Weights of a small transformer language model: 6.12M parameters, tied embeddings.
Each number is 200 + 20 x the weight over the matrix's rms, rounded and kept within 0 to 999. Layers, rows and columns count from 0.

# layer 8 MLP down, 192x768, rms 0.161, rows 0-72, columns 480-575
243,217,179,212,200,158,214,170,189,198,202,224,204,219,190,221,218,190,215,199,223,175,196,173,198,172,178,231,200,205,197,208,210,246,190,220,192,197,178,171,204,217,201,179,218,184,233,226,183,247,198,176,151,214,175,206,184,198,185,211,219,183,198,203,186,141,218,214,230,204,193,226,204,206,197,185,192,192,166,207,246,211,230,195,224,219,222,201,205,206,205,221,202,197,199,171
172,195,195,200,224,189,199,218,192,218,158,183,215,223,244,183,213,155,193,175,214,241,224,198,189,199,206,217,180,215,225,190,199,173,156,206,234,191,219,224,202,193,177,189,211,187,219,178,196,158,203,203,172,192,211,171,208,211,204,181,219,196,158,200,189,205,174,206,227,195,227,236,215,203,207,220,199,200,210,187,198,194,223,226,202,188,216,153,228,141,196,195,208,165,187,206
210,205,190,213,213,202,211,239,207,170,185,178,228,209,210,195,230,177,199,205,178,205,236,252,219,209,200,180,216,204,206,207,200,179,214,187,202,198,237,214,193,198,183,219,164,188,179,197,201,206,190,191,229,188,209,197,226,205,190,205,165,216,207,237,226,247,198,199,211,177,208,236,196,182,178,207,204,181,202,189,211,234,197,195,181,236,179,184,214,191,185,204,182,220,217,206
208,212,200,240,193,204,193,165,247,223,222,204,218,166,184,220,260,209,175,196,205,195,169,237,190,249,167,161,210,180,191,188,197,177,153,217,188,214,192,207,190,229,201,203,185,212,206,239,224,181,211,193,202,183,218,231,238,210,219,249,213,194,212,200,187,193,220,165,218,190,170,178,202,179,230,218,194,210,205,200,193,203,165,166,198,208,206,188,201,240,194,196,214,218,177,198
179,209,188,218,205,195,193,195,165,237,165,196,213,215,237,205,188,195,225,184,214,234,190,200,214,206,233,196,206,212,207,221,209,199,177,231,162,190,208,225,223,221,196,208,172,199,208,185,223,249,229,211,180,189,213,248,169,198,196,194,201,241,188,157,248,208,209,238,161,169,235,181,193,220,197,223,235,215,184,214,191,230,207,186,223,201,209,225,190,220,218,207,248,194,183,209
194,200,222,201,191,215,200,205,198,152,197,205,195,206,178,221,188,234,219,237,217,207,201,155,191,178,227,218,192,217,215,224,182,159,202,172,191,199,184,191,196,221,237,188,200,180,205,228,187,181,232,189,210,211,243,191,216,162,216,212,234,190,212,193,216,215,225,214,204,201,202,201,194,199,212,185,203,215,212,220,189,199,196,230,210,205,188,240,227,177,216,214,177,209,209,182
226,200,237,226,189,225,197,184,211,154,199,173,167,194,265,162,181,208,201,200,175,208,224,216,228,187,182,195,209,189,208,196,166,215,219,148,244,181,168,191,227,219,208,179,204,210,148,195,210,214,195,196,181,177,193,203,168,220,198,189,160,204,156,206,178,175,177,197,216,183,209,197,210,216,201,166,187,197,209,185,193,206,228,228,216,213,193,199,183,188,211,175,177,208,177,208
211,172,204,225,171,183,187,215,192,186,203,196,221,205,199,185,207,195,173,200,222,162,212,162,216,219,181,187,194,227,206,200,201,225,203,177,236,224,231,188,170,162,172,201,237,185,203,162,210,195,194,210,225,196,187,224,234,212,181,231,184,204,206,179,224,197,183,204,212,193,217,187,206,197,192,207,193,215,173,224,177,187,206,215,178,211,182,247,192,218,198,206,202,233,191,191
231,224,182,213,240,207,201,236,204,230,180,214,217,220,219,189,243,212,189,211,209,199,225,187,189,151,213,201,240,201,185,225,186,177,179,176,182,184,234,213,214,188,190,189,180,204,199,187,180,182,181,198,213,210,184,217,214,213,181,173,205,234,187,202,202,175,193,215,215,201,196,182,213,206,189,206,197,191,190,183,221,235,186,207,241,193,208,183,239,181,215,184,196,212,196,204
196,169,217,193,181,216,185,222,178,168,224,199,205,213,175,219,214,198,182,196,187,167,203,180,239,214,195,192,211,189,203,180,193,174,200,192,214,212,228,185,167,187,198,215,212,219,156,159,188,182,229,193,222,195,210,224,225,195,163,165,182,192,228,207,226,175,181,198,182,213,203,201,217,171,200,207,161,191,208,180,212,183,189,244,205,195,209,197,220,210,170,196,187,210,210,183
202,156,207,198,172,234,191,197,219,202,187,174,161,199,169,175,191,192,202,191,196,223,160,192,215,219,205,187,270,196,170,180,174,175,196,250,201,183,186,250,208,192,171,219,194,221,201,212,209,159,206,198,225,214,191,218,200,187,206,223,204,194,189,196,192,201,205,243,195,193,178,225,197,140,208,213,174,176,171,188,202,187,205,218,185,176,218,218,170,182,227,213,217,191,182,195
197,147,189,190,177,229,206,188,154,220,162,200,200,188,177,176,179,183,197,234,188,182,228,222,196,204,193,199,199,207,229,190,196,211,168,195,203,197,176,189,214,192,241,187,193,194,160,193,199,206,182,187,216,194,203,242,220,172,200,184,218,180,245,227,227,211,186,178,177,183,217,198,199,157,200,211,175,204,220,193,234,184,198,198,231,185,189,225,203,217,241,188,192,199,195,223
184,250,180,191,230,178,198,212,229,202,196,181,187,201,207,174,188,213,181,197,207,209,190,249,177,228,187,217,190,196,195,223,194,195,223,165,220,193,153,200,204,208,205,206,200,206,178,208,191,234,172,168,181,229,170,201,186,201,228,180,214,214,201,199,226,193,170,247,185,187,235,204,250,210,201,179,193,208,192,208,210,200,205,199,203,172,198,200,185,180,197,199,204,212,210,219
197,184,198,188,187,178,221,170,178,202,201,185,210,204,202,222,177,235,212,175,178,192,206,199,189,188,201,159,183,187,189,195,192,146,199,218,181,214,172,174,202,171,193,178,209,211,197,216,220,158,216,188,219,182,195,187,152,221,197,219,198,178,180,186,176,215,204,187,184,167,181,211,183,172,192,181,172,213,219,198,215,203,174,192,191,220,233,205,253,218,211,181,208,203,178,196
190,196,212,190,213,194,199,169,189,214,206,187,193,226,215,224,205,200,203,197,231,200,186,196,190,224,220,193,200,200,210,204,198,190,184,203,194,207,195,242,211,212,192,207,204,193,178,173,192,214,214,224,204,177,197,186,176,234,196,213,181,230,224,210,179,202,175,206,195,221,175,200,221,208,203,191,195,210,199,196,208,127,207,143,216,212,157,186,206,188,191,183,190,208,228,226
186,170,196,202,206,184,225,217,206,164,185,200,173,198,185,203,186,199,201,240,209,231,218,229,212,214,225,225,232,194,188,236,208,185,183,195,215,180,159,214,198,227,187,183,198,216,200,221,227,209,201,201,190,192,203,207,191,216,218,193,183,220,195,206,181,199,195,218,195,217,173,156,230,228,185,242,211,193,201,202,200,189,188,182,229,210,217,187,173,188,179,191,202,185,186,232
192,226,153,212,201,168,228,219,218,214,178,171,171,210,207,182,215,229,188,206,178,182,196,233,175,231,201,184,224,192,185,201,204,199,230,220,256,199,164,208,185,180,202,210,207,171,209,205,191,200,214,207,178,188,229,221,147,164,193,223,226,218,230,166,187,195,179,209,228,180,204,176,204,203,207,184,172,193,193,211,206,206,184,193,211,216,189,209,162,184,200,183,217,190,220,189
155,203,185,190,197,189,182,188,169,230,176,167,208,206,215,189,229,230,185,202,189,197,188,207,211,170,215,194,185,192,197,195,189,225,240,189,211,188,163,217,212,190,200,159,187,161,178,195,189,248,193,162,193,180,217,205,188,188,180,216,214,223,166,189,205,209,204,222,214,165,192,202,215,208,166,201,211,191,181,188,148,192,199,203,219,208,200,173,202,183,194,194,213,195,174,221
199,207,157,199,182,205,186,188,191,205,199,205,186,179,211,205,155,192,183,212,218,211,206,205,166,210,160,155,189,182,197,232,214,181,191,220,211,204,209,179,208,189,210,185,191,157,213,213,194,173,222,210,221,227,187,215,198,207,193,159,223,184,208,199,175,199,218,213,156,225,212,218,218,187,191,208,211,182,234,197,199,203,243,193,161,205,211,202,269,201,202,183,219,212,244,194
157,175,199,195,219,182,201,198,207,206,187,158,204,154,205,187,195,197,160,183,223,194,176,190,199,194,186,203,212,209,182,195,188,185,220,226,228,215,200,207,195,213,229,189,188,214,213,205,180,198,208,221,204,186,183,193,193,207,183,188,215,239,221,176,219,210,201,212,213,179,230,205,221,209,180,199,222,184,208,199,208,206,162,208,193,237,187,189,218,221,202,198,204,193,196,206
215,215,177,221,225,192,195,210,212,182,226,229,223,200,216,227,202,175,215,196,206,179,203,219,214,205,187,195,200,237,196,194,197,241,222,194,192,178,212,192,193,225,207,184,174,192,186,220,192,172,192,203,185,195,194,164,203,238,216,197,185,217,191,223,218,197,207,201,173,199,238,188,169,193,185,201,211,205,192,203,229,209,214,221,204,218,211,208,169,180,213,191,199,214,195,213
189,219,155,184,186,259,205,182,215,194,185,215,164,201,224,176,194,184,188,165,217,221,197,195,185,210,233,201,249,177,201,175,216,172,181,193,152,207,201,199,240,184,206,180,177,188,201,193,197,160,181,192,196,206,178,176,191,180,195,223,214,189,215,193,221,211,208,179,156,235,199,200,223,161,215,217,188,201,167,208,220,198,214,205,198,180,218,199,215,204,183,237,209,197,189,202
164,211,185,189,187,189,176,184,233,189,185,197,208,179,222,195,199,209,182,232,206,176,177,200,203,174,218,207,204,190,195,191,180,226,168,208,202,197,217,242,196,207,193,201,192,189,217,205,189,197,204,209,174,194,207,180,184,228,199,211,197,217,213,220,174,176,218,120,212,232,201,189,163,228,184,204,192,194,210,188,199,203,210,221,197,190,168,219,208,189,200,180,232,206,228,210
272,202,186,190,227,180,232,196,130,203,203,186,198,212,209,216,171,191,215,191,188,252,250,192,209,207,223,181,185,219,199,196,204,154,152,196,186,193,178,227,177,207,192,220,202,197,180,189,196,156,219,226,235,182,197,223,188,247,179,203,163,170,237,198,206,193,218,180,236,179,199,222,193,199,197,184,195,196,195,187,241,185,186,199,218,216,199,179,205,211,212,222,216,190,211,192
235,187,191,215,197,213,189,226,186,204,177,225,207,229,192,208,211,228,211,175,197,208,175,225,210,194,183,254,175,213,221,161,191,210,205,207,207,212,184,197,175,190,195,198,198,216,219,193,205,235,204,186,204,222,199,192,203,228,206,235,181,197,199,196,184,216,198,180,206,187,189,206,201,187,217,198,199,204,206,208,190,209,219,216,197,177,212,197,190,202,205,195,211,212,168,226
208,195,192,159,219,199,195,234,159,226,218,199,201,176,236,189,221,212,166,170,187,200,176,244,220,182,216,182,196,194,217,189,221,175,209,256,206,206,225,178,201,205,189,190,257,207,225,196,171,191,212,178,170,191,168,210,185,195,211,202,195,188,185,192,204,226,227,176,191,212,198,226,201,178,212,222,236,211,216,193,196,171,208,179,187,181,208,179,203,176,209,178,231,195,220,238
191,212,182,183,213,211,185,225,183,201,177,210,224,154,201,188,180,212,181,222,219,233,195,227,190,194,198,207,198,227,205,198,192,184,199,199,225,190,195,204,178,244,209,189,159,194,217,208,217,189,185,193,182,205,205,189,222,209,232,199,209,188,205,215,192,209,209,203,252,203,203,210,194,202,193,157,206,184,196,179,163,205,211,144,202,215,223,177,186,215,188,211,180,204,199,213
223,215,165,212,237,247,207,205,214,209,250,216,189,210,200,186,171,183,222,223,173,222,186,199,194,220,220,202,182,198,195,212,177,201,213,176,166,203,206,186,190,212,214,192,143,183,244,227,193,191,222,172,180,189,185,202,215,170,218,175,162,228,198,189,218,178,213,251,203,194,209,202,216,203,168,189,201,193,184,171,215,222,163,225,212,192,218,197,217,180,197,210,219,166,171,180
155,187,179,217,210,221,166,208,212,165,189,170,206,169,221,220,165,233,196,212,189,205,197,170,191,206,211,210,227,218,222,216,197,197,207,184,195,197,211,185,182,222,224,158,198,165,183,222,193,213,184,176,182,201,209,224,198,208,200,206,167,199,202,185,197,174,170,192,162,196,204,207,217,222,205,223,213,197,188,204,186,224,156,215,197,184,187,157,193,197,182,181,175,189,194,195
173,209,163,198,186,192,207,198,200,192,209,213,200,181,216,182,202,215,161,178,201,185,160,177,218,206,184,200,187,221,217,181,181,186,192,223,235,183,217,220,178,194,192,234,188,231,174,190,189,168,189,199,204,213,195,199,214,197,184,212,149,201,214,173,193,235,184,205,203,195,203,180,210,238,173,186,218,194,208,201,161,178,226,215,189,199,199,207,191,206,180,201,189,180,181,207
182,168,198,244,250,241,216,236,182,231,211,181,160,209,220,184,182,210,178,214,209,219,203,186,204,197,189,253,229,195,167,187,190,172,204,233,170,175,197,213,216,205,177,224,204,190,190,206,188,203,212,187,184,228,208,226,195,208,209,197,164,209,158,203,191,189,196,206,151,231,200,187,162,201,205,202,186,179,187,219,193,217,197,203,204,201,223,212,225,213,205,205,231,198,189,178
224,191,202,206,204,210,171,225,203,179,235,205,195,199,203,203,194,218,210,205,232,161,220,187,213,213,205,221,162,185,192,204,223,197,196,206,210,208,234,196,209,206,177,203,204,171,200,167,209,224,241,185,208,199,207,209,182,190,227,199,159,182,197,188,190,165,186,218,184,197,204,195,221,180,184,228,211,187,175,191,199,194,207,182,204,195,218,221,185,170,175,193,209,195,219,226
205,180,232,205,195,182,227,178,168,233,195,181,191,210,211,176,187,198,185,167,211,194,221,232,200,206,163,163,184,200,197,189,188,186,202,208,185,186,214,221,219,178,184,182,209,240,190,200,203,206,196,196,205,186,200,191,148,210,167,183,187,193,208,191,206,216,186,231,202,209,236,250,206,180,209,221,177,193,234,205,199,199,233,200,213,183,218,200,232,223,214,208,206,190,163,193
190,176,212,237,199,186,213,237,177,222,211,190,217,200,192,197,200,192,204,185,210,199,219,193,223,179,181,204,207,188,181,203,194,166,217,188,207,210,158,208,184,212,240,196,243,230,182,225,218,198,222,211,205,154,213,168,206,206,203,188,216,180,225,189,233,199,185,163,211,201,203,203,199,179,201,172,209,211,212,197,208,189,206,203,220,194,261,235,176,195,220,176,196,206,167,198
193,171,202,215,190,192,195,192,184,157,185,196,207,205,220,191,172,202,162,197,203,183,179,221,226,250,185,212,213,249,196,212,205,192,165,221,217,193,157,179,174,173,185,180,222,203,205,194,209,217,222,171,182,212,216,209,169,191,206,183,210,202,186,194,206,179,176,222,181,195,217,198,208,228,185,209,199,213,156,205,230,181,172,226,196,196,226,195,179,191,213,197,186,195,169,202
184,177,213,230,225,227,216,200,222,190,174,177,214,194,217,231,223,217,220,208,187,209,194,221,207,212,203,196,166,248,196,212,216,214,183,195,196,205,243,193,179,210,215,189,180,197,198,195,237,192,201,210,217,169,179,188,213,198,179,178,217,206,184,217,235,197,185,193,196,198,213,174,188,220,199,189,208,200,209,209,207,204,224,209,202,206,192,178,182,203,216,187,163,190,228,162
182,207,226,184,192,208,196,200,186,161,230,192,208,182,193,185,237,228,192,222,178,199,187,221,209,188,200,183,193,186,193,183,206,207,197,185,198,230,204,204,217,192,209,180,218,215,201,191,192,181,192,203,204,212,192,218,193,180,197,210,203,205,210,204,200,188,187,174,184,190,208,215,225,193,204,179,170,206,183,206,177,207,204,207,226,190,165,214,210,199,190,203,206,196,169,200
200,190,229,199,179,181,222,214,201,199,195,205,205,198,210,224,170,214,190,218,169,229,187,229,222,186,178,216,152,242,176,208,196,208,226,216,191,222,178,222,200,208,200,191,182,208,193,219,204,191,202,209,215,222,221,209,179,263,226,218,206,194,238,205,189,196,197,190,205,229,194,241,196,199,210,233,207,208,219,209,213,170,188,176,198,206,169,201,231,184,193,174,222,206,179,209
226,218,180,201,216,195,199,214,213,198,234,176,188,212,218,195,222,189,189,235,206,222,200,191,206,189,238,229,201,208,235,209,224,206,195,210,186,212,242,179,168,202,199,177,213,164,223,182,209,179,202,180,229,168,216,203,190,208,200,183,189,206,220,174,210,213,199,175,211,163,192,173,177,191,183,241,206,212,214,202,201,175,182,203,231,203,210,191,194,235,177,176,200,186,216,176
237,173,195,200,220,184,208,199,216,218,193,191,208,181,204,211,209,193,210,187,201,204,230,190,180,191,227,195,202,192,207,203,168,211,210,186,227,185,195,181,208,186,245,188,193,210,233,211,189,215,222,210,190,187,216,210,189,187,188,179,183,202,173,147,226,176,198,223,202,171,211,241,203,224,203,165,163,204,200,174,202,180,198,206,174,205,211,168,228,213,194,233,186,201,171,174
195,204,190,206,195,192,194,195,193,166,196,175,197,182,239,210,211,191,219,190,197,203,232,165,199,163,146,181,208,234,213,182,199,233,201,198,196,209,170,183,215,231,207,196,248,219,207,216,176,178,212,181,190,189,204,222,188,199,197,201,214,179,223,205,186,231,195,182,217,171,224,197,202,225,177,211,192,196,220,185,200,170,213,194,187,200,166,225,189,219,199,161,186,176,210,180
266,227,153,219,189,213,174,213,182,203,230,197,205,203,204,218,223,223,204,213,203,178,207,214,206,240,194,188,183,232,188,198,207,220,215,196,177,231,207,187,191,206,165,192,172,198,208,200,233,206,156,216,150,205,203,210,191,173,201,183,190,199,184,188,166,186,180,208,214,172,201,206,208,224,204,187,191,209,167,233,183,205,187,186,207,191,190,158,211,229,190,211,151,199,258,192
156,176,131,212,228,195,201,193,219,172,212,200,214,178,220,208,210,215,170,170,206,187,207,233,243,192,220,225,206,184,234,197,218,179,149,212,171,192,200,189,208,184,218,202,188,209,210,190,206,182,181,210,209,211,188,227,225,205,200,196,194,201,186,201,219,183,199,214,204,157,241,216,230,178,215,218,195,207,189,220,193,216,214,201,182,207,210,172,193,180,183,207,206,192,200,206
163,200,212,167,203,183,211,194,190,190,190,193,196,191,213,195,213,210,227,207,168,153,199,209,193,215,187,193,190,216,220,203,215,222,206,220,226,194,203,184,250,176,216,169,195,195,214,192,209,227,170,217,203,220,207,157,182,206,166,186,192,191,219,169,214,211,182,191,222,186,171,169,204,190,211,187,192,212,221,215,194,194,177,198,224,235,212,206,173,194,206,224,204,221,193,225
234,184,191,237,212,217,211,228,210,202,200,218,211,212,199,228,193,251,195,195,208,185,229,194,194,178,173,194,194,188,197,227,197,224,167,207,193,199,216,200,217,202,207,208,232,179,151,202,193,230,194,183,228,205,229,202,179,236,215,232,180,181,205,187,240,196,221,224,224,191,221,230,210,197,163,196,227,190,220,187,212,233,211,201,206,205,213,206,205,209,198,207,209,207,184,209
195,201,179,222,194,208,224,210,184,193,211,212,229,216,225,206,202,227,213,231,226,212,193,229,228,183,225,216,187,210,219,212,195,180,201,176,218,187,192,227,213,236,168,234,217,250,198,155,209,210,224,199,186,178,225,198,189,196,215,186,205,173,193,204,190,206,225,194,172,195,211,191,251,208,183,178,235,212,171,203,199,175,209,152,192,185,168,226,203,195,192,196,200,198,194,228
177,211,231,206,218,228,197,185,220,211,219,184,193,215,211,206,240,178,220,183,204,149,245,193,219,205,210,215,207,239,212,190,191,208,172,188,190,188,224,180,185,194,209,225,223,191,188,196,223,183,215,196,180,179,234,181,216,231,190,168,198,188,206,212,192,230,201,240,202,208,249,206,188,191,198,195,206,224,214,206,210,181,165,203,198,191,198,198,196,229,206,218,185,197,218,208
127,191,185,211,202,249,221,199,214,208,193,228,195,179,203,212,215,175,215,192,200,187,200,209,184,223,242,193,222,181,207,200,204,192,211,236,222,182,196,239,157,174,172,211,177,234,214,177,178,219,200,191,198,224,198,187,188,193,206,210,187,198,179,190,199,206,192,200,162,164,238,215,216,176,192,194,196,207,180,185,216,204,231,165,222,169,181,215,144,206,193,217,183,167,238,241
217,218,172,194,175,204,188,233,220,231,219,185,168,164,176,228,237,211,205,184,197,198,192,223,211,198,206,182,191,214,185,191,214,195,241,217,197,221,198,209,178,198,194,193,177,196,240,183,192,229,180,207,196,205,189,165,194,225,190,215,218,194,159,197,215,180,221,182,182,221,171,205,167,195,189,190,183,207,210,204,223,217,201,166,213,186,214,218,205,207,199,187,211,199,217,166
214,178,254,202,177,217,200,180,160,159,199,191,228,190,192,178,237,233,184,161,194,163,167,182,201,180,224,183,162,202,206,219,207,177,167,196,215,217,208,199,207,204,166,171,218,186,206,154,209,219,222,168,230,158,174,190,183,213,167,219,211,171,200,197,214,182,256,203,203,221,184,215,224,160,199,212,184,206,231,201,204,173,218,236,190,200,176,196,235,209,230,186,230,181,214,197
223,158,200,186,141,217,203,224,188,189,250,229,197,210,229,219,176,209,205,217,154,164,189,226,226,168,161,232,206,190,208,190,189,201,161,203,181,201,205,203,207,208,188,212,204,190,245,186,205,177,208,222,190,220,197,206,211,216,193,175,158,230,188,206,200,193,244,186,169,189,217,208,182,220,219,182,178,196,211,185,180,183,187,196,191,221,217,192,185,175,176,232,173,187,227,220
199,199,211,235,213,184,202,212,166,216,149,232,182,163,155,190,210,196,195,221,207,222,209,237,193,166,172,193,261,209,188,205,201,193,219,169,210,181,194,218,244,211,168,194,172,182,212,229,190,187,177,178,169,202,186,207,207,187,192,212,188,201,197,202,200,196,185,209,196,205,202,155,204,202,206,185,199,186,238,194,194,207,209,240,198,190,161,197,196,225,190,192,201,216,174,187
243,189,223,186,180,192,225,207,188,174,198,196,210,215,212,156,201,225,197,203,220,198,210,214,185,194,209,197,195,188,202,191,199,214,237,221,189,213,161,188,197,197,207,152,175,197,217,216,194,225,228,180,194,212,218,219,182,193,228,176,212,211,161,187,218,198,201,192,170,173,206,207,164,183,183,222,179,219,209,217,167,163,202,218,198,213,222,232,186,189,195,215,213,206,197,214
197,223,206,199,222,164,200,187,200,200,191,191,185,220,228,231,186,178,202,157,186,209,200,232,188,149,245,163,179,228,201,201,194,218,187,178,203,184,189,205,196,196,212,204,186,199,197,209,213,207,202,224,207,160,195,197,175,193,198,233,204,193,185,226,186,189,189,207,204,224,215,199,238,205,205,173,223,216,194,233,207,222,202,152,229,171,234,175,184,186,200,210,221,185,172,204
180,202,185,202,206,195,183,178,181,221,177,223,176,217,203,214,196,195,225,192,179,171,192,207,218,220,172,200,213,223,186,200,210,175,222,216,209,224,186,222,199,208,189,193,198,231,193,201,206,171,206,216,223,197,210,206,171,187,198,186,230,206,203,191,161,189,196,238,201,191,213,184,176,179,204,212,185,223,202,221,186,194,189,202,195,193,188,215,205,216,209,202,215,209,219,179
178,212,201,227,203,192,179,201,213,176,190,186,196,218,231,202,218,206,195,169,200,218,201,203,201,198,219,223,194,197,222,197,211,194,173,251,218,192,185,187,164,191,233,178,168,249,228,200,204,219,188,177,220,190,195,182,180,221,243,193,210,236,186,184,204,212,158,207,197,185,213,202,198,190,191,192,209,210,203,199,213,200,186,210,208,187,138,185,210,192,202,196,174,189,209,204
182,181,212,204,139,209,167,201,206,197,229,205,155,237,172,196,194,214,166,176,205,187,160,184,205,224,201,201,200,231,227,219,227,211,202,226,180,202,187,224,191,234,177,190,169,190,205,207,213,208,194,175,247,179,203,177,196,193,201,244,224,204,176,218,168,218,169,159,186,197,209,210,185,164,203,183,190,206,205,233,196,194,200,213,196,204,181,238,217,176,188,214,186,171,203,191
172,187,163,208,218,173,186,209,163,183,182,198,191,187,221,216,180,214,213,239,227,203,184,171,200,190,256,210,178,191,198,169,203,194,171,196,185,208,216,203,232,224,185,210,223,179,234,197,201,186,215,183,209,200,199,230,196,191,205,221,181,248,204,172,203,199,219,229,221,191,207,212,193,194,197,192,239,205,192,228,204,203,231,173,213,200,191,215,259,177,234,258,238,194,187,208
218,210,195,179,185,234,186,225,216,184,232,183,185,205,218,197,210,207,211,226,199,197,171,221,204,214,190,213,180,189,196,182,190,190,171,215,202,222,205,216,172,223,240,203,204,222,191,198,190,200,198,233,212,230,199,227,195,227,204,198,212,234,196,197,227,199,215,184,237,217,208,214,210,171,176,192,204,184,171,182,190,175,213,184,210,231,206,140,210,189,196,207,224,228,202,197
189,220,191,244,197,231,197,179,206,208,201,225,176,217,196,195,192,204,181,225,218,202,190,235,197,193,166,219,224,214,189,214,200,226,196,190,213,187,232,164,237,191,243,155,192,186,191,188,205,215,197,224,197,186,229,194,224,151,214,210,186,157,201,206,207,179,193,171,220,210,235,164,232,197,174,203,226,209,197,199,212,212,237,232,209,216,186,215,193,202,216,188,188,176,190,218
224,187,216,193,188,206,168,187,218,180,202,210,185,238,194,201,176,233,220,208,202,220,192,214,226,186,179,234,209,214,187,196,182,199,164,241,168,189,208,185,187,197,193,222,198,194,161,175,193,228,196,194,178,194,183,205,204,198,166,183,159,221,177,197,177,180,169,186,176,174,217,230,216,205,214,191,195,197,215,209,209,216,174,201,210,186,238,209,169,203,203,193,186,186,236,243
204,205,213,186,172,208,213,190,178,187,143,208,202,236,208,177,201,186,190,214,227,210,205,190,209,179,181,228,196,215,201,227,182,227,188,209,186,179,196,212,223,198,183,182,186,235,199,191,193,226,201,213,204,199,201,225,182,204,211,227,153,194,209,190,210,182,228,244,191,200,226,186,207,200,211,189,207,220,206,190,172,205,223,193,183,177,206,227,146,173,204,232,208,217,181,211
212,176,170,172,241,178,185,185,171,196,187,191,203,184,199,183,204,204,169,233,196,216,245,209,180,183,221,205,209,197,210,198,202,167,225,174,177,203,203,206,198,199,179,195,176,188,175,182,197,204,223,178,195,190,185,217,224,218,202,211,198,200,179,194,189,187,165,170,184,193,193,199,219,211,216,225,180,211,196,196,215,200,205,212,215,179,194,214,184,195,190,216,206,174,217,209
160,208,191,217,218,236,192,194,231,206,205,189,192,211,200,189,215,199,165,200,218,210,170,146,196,229,211,222,187,205,194,193,184,192,194,195,155,190,193,226,216,195,212,199,210,215,175,205,243,158,179,175,212,196,196,174,172,181,161,186,210,184,203,186,165,194,195,227,199,176,203,224,187,189,226,197,194,208,208,195,169,236,218,190,209,196,186,190,168,213,193,195,197,220,205,179
213,219,192,205,217,232,180,190,242,244,196,169,182,215,222,239,172,157,178,228,230,198,239,187,188,188,219,181,177,195,209,211,210,233,224,202,215,199,201,232,230,202,181,189,178,181,195,203,206,224,201,225,227,190,214,155,159,212,222,210,241,202,193,186,189,195,243,211,190,209,196,210,194,175,199,202,214,216,198,202,220,216,177,166,225,199,194,173,212,198,186,225,145,215,161,181
207,223,153,213,217,220,209,214,197,206,189,184,201,225,221,211,194,181,207,225,196,208,179,198,217,230,198,194,216,221,216,216,214,193,166,231,209,155,191,219,210,208,170,238,206,210,170,188,204,173,221,198,194,187,173,192,215,159,178,212,171,157,203,210,211,228,207,171,202,199,223,183,230,221,232,231,203,216,199,201,173,153,220,177,212,206,226,214,195,190,202,193,227,180,189,185
204,209,197,182,214,201,209,247,250,217,229,221,186,197,214,197,153,231,217,188,188,190,231,192,192,199,234,202,182,211,205,170,172,218,223,186,203,178,210,197,215,211,221,207,208,209,225,219,187,214,193,209,200,236,186,168,213,179,141,163,211,195,173,176,202,166,213,219,179,174,206,189,190,181,195,176,177,200,186,171,201,216,174,218,200,195,195,193,149,236,215,231,192,162,201,160
170,211,242,208,155,225,201,174,177,189,205,192,168,202,195,193,167,191,171,241,222,178,182,222,197,179,200,186,198,188,182,196,178,226,236,185,185,188,183,177,194,205,198,199,200,201,262,207,178,202,192,185,237,212,193,227,184,206,199,189,193,225,197,181,212,174,204,183,237,192,184,210,196,197,198,207,202,180,207,173,206,222,214,163,224,192,211,202,209,197,206,205,181,186,178,231
188,169,178,210,247,185,204,185,221,189,198,213,204,227,212,202,172,206,201,207,194,238,195,205,187,195,202,198,164,210,211,214,208,205,198,182,230,186,216,182,173,189,207,167,244,174,214,201,213,187,182,197,169,207,200,195,212,199,180,221,177,202,197,168,207,184,200,174,211,195,206,223,203,196,213,212,185,215,210,202,218,218,196,215,193,211,218,210,212,215,209,200,190,158,197,208
204,185,197,214,215,227,207,205,209,194,206,178,185,196,228,173,238,214,212,192,190,195,230,178,192,194,206,191,192,232,176,193,175,198,195,207,197,191,166,211,191,191,258,188,177,232,167,193,200,156,205,192,259,200,188,200,172,199,177,178,168,227,219,210,204,187,187,205,209,185,219,215,188,229,180,205,183,204,214,192,187,209,211,174,180,207,203,166,210,168,202,178,196,187,186,195
221,189,177,203,184,189,231,197,185,210,177,204,204,218,219,196,207,225,178,207,186,164,189,209,209,212,163,226,250,231,205,177,202,162,171,240,217,186,166,234,177,208,210,188,239,187,199,193,213,257,228,186,212,199,244,175,185,183,229,174,225,198,201,199,195,204,154,207,178,193,194,181,205,226,204,191,189,192,202,197,212,198,192,244,203,192,217,213,189,209,200,183,206,212,186,183
183,192,226,233,200,235,203,204,202,197,205,205,216,199,239,182,198,193,169,200,211,173,201,224,186,215,211,207,180,202,200,201,176,192,194,218,192,220,229,213,202,177,192,195,210,182,187,187,191,194,194,215,190,169,203,199,224,213,194,224,208,183,203,178,203,194,201,193,199,227,252,210,213,208,186,217,200,190,206,178,209,195,200,216,172,201,199,204,231,192,192,200,207,183,193,208
181,235,171,177,254,199,195,222,231,202,171,207,222,153,210,165,182,186,173,226,167,187,197,258,160,218,231,193,205,185,200,210,196,219,204,199,183,213,247,193,192,192,206,154,151,222,174,185,197,174,187,174,187,233,164,216,209,203,203,201,179,207,196,196,234,196,189,164,166,199,193,222,155,204,190,167,163,183,197,176,218,185,165,228,189,198,207,210,171,182,218,188,194,208,200,222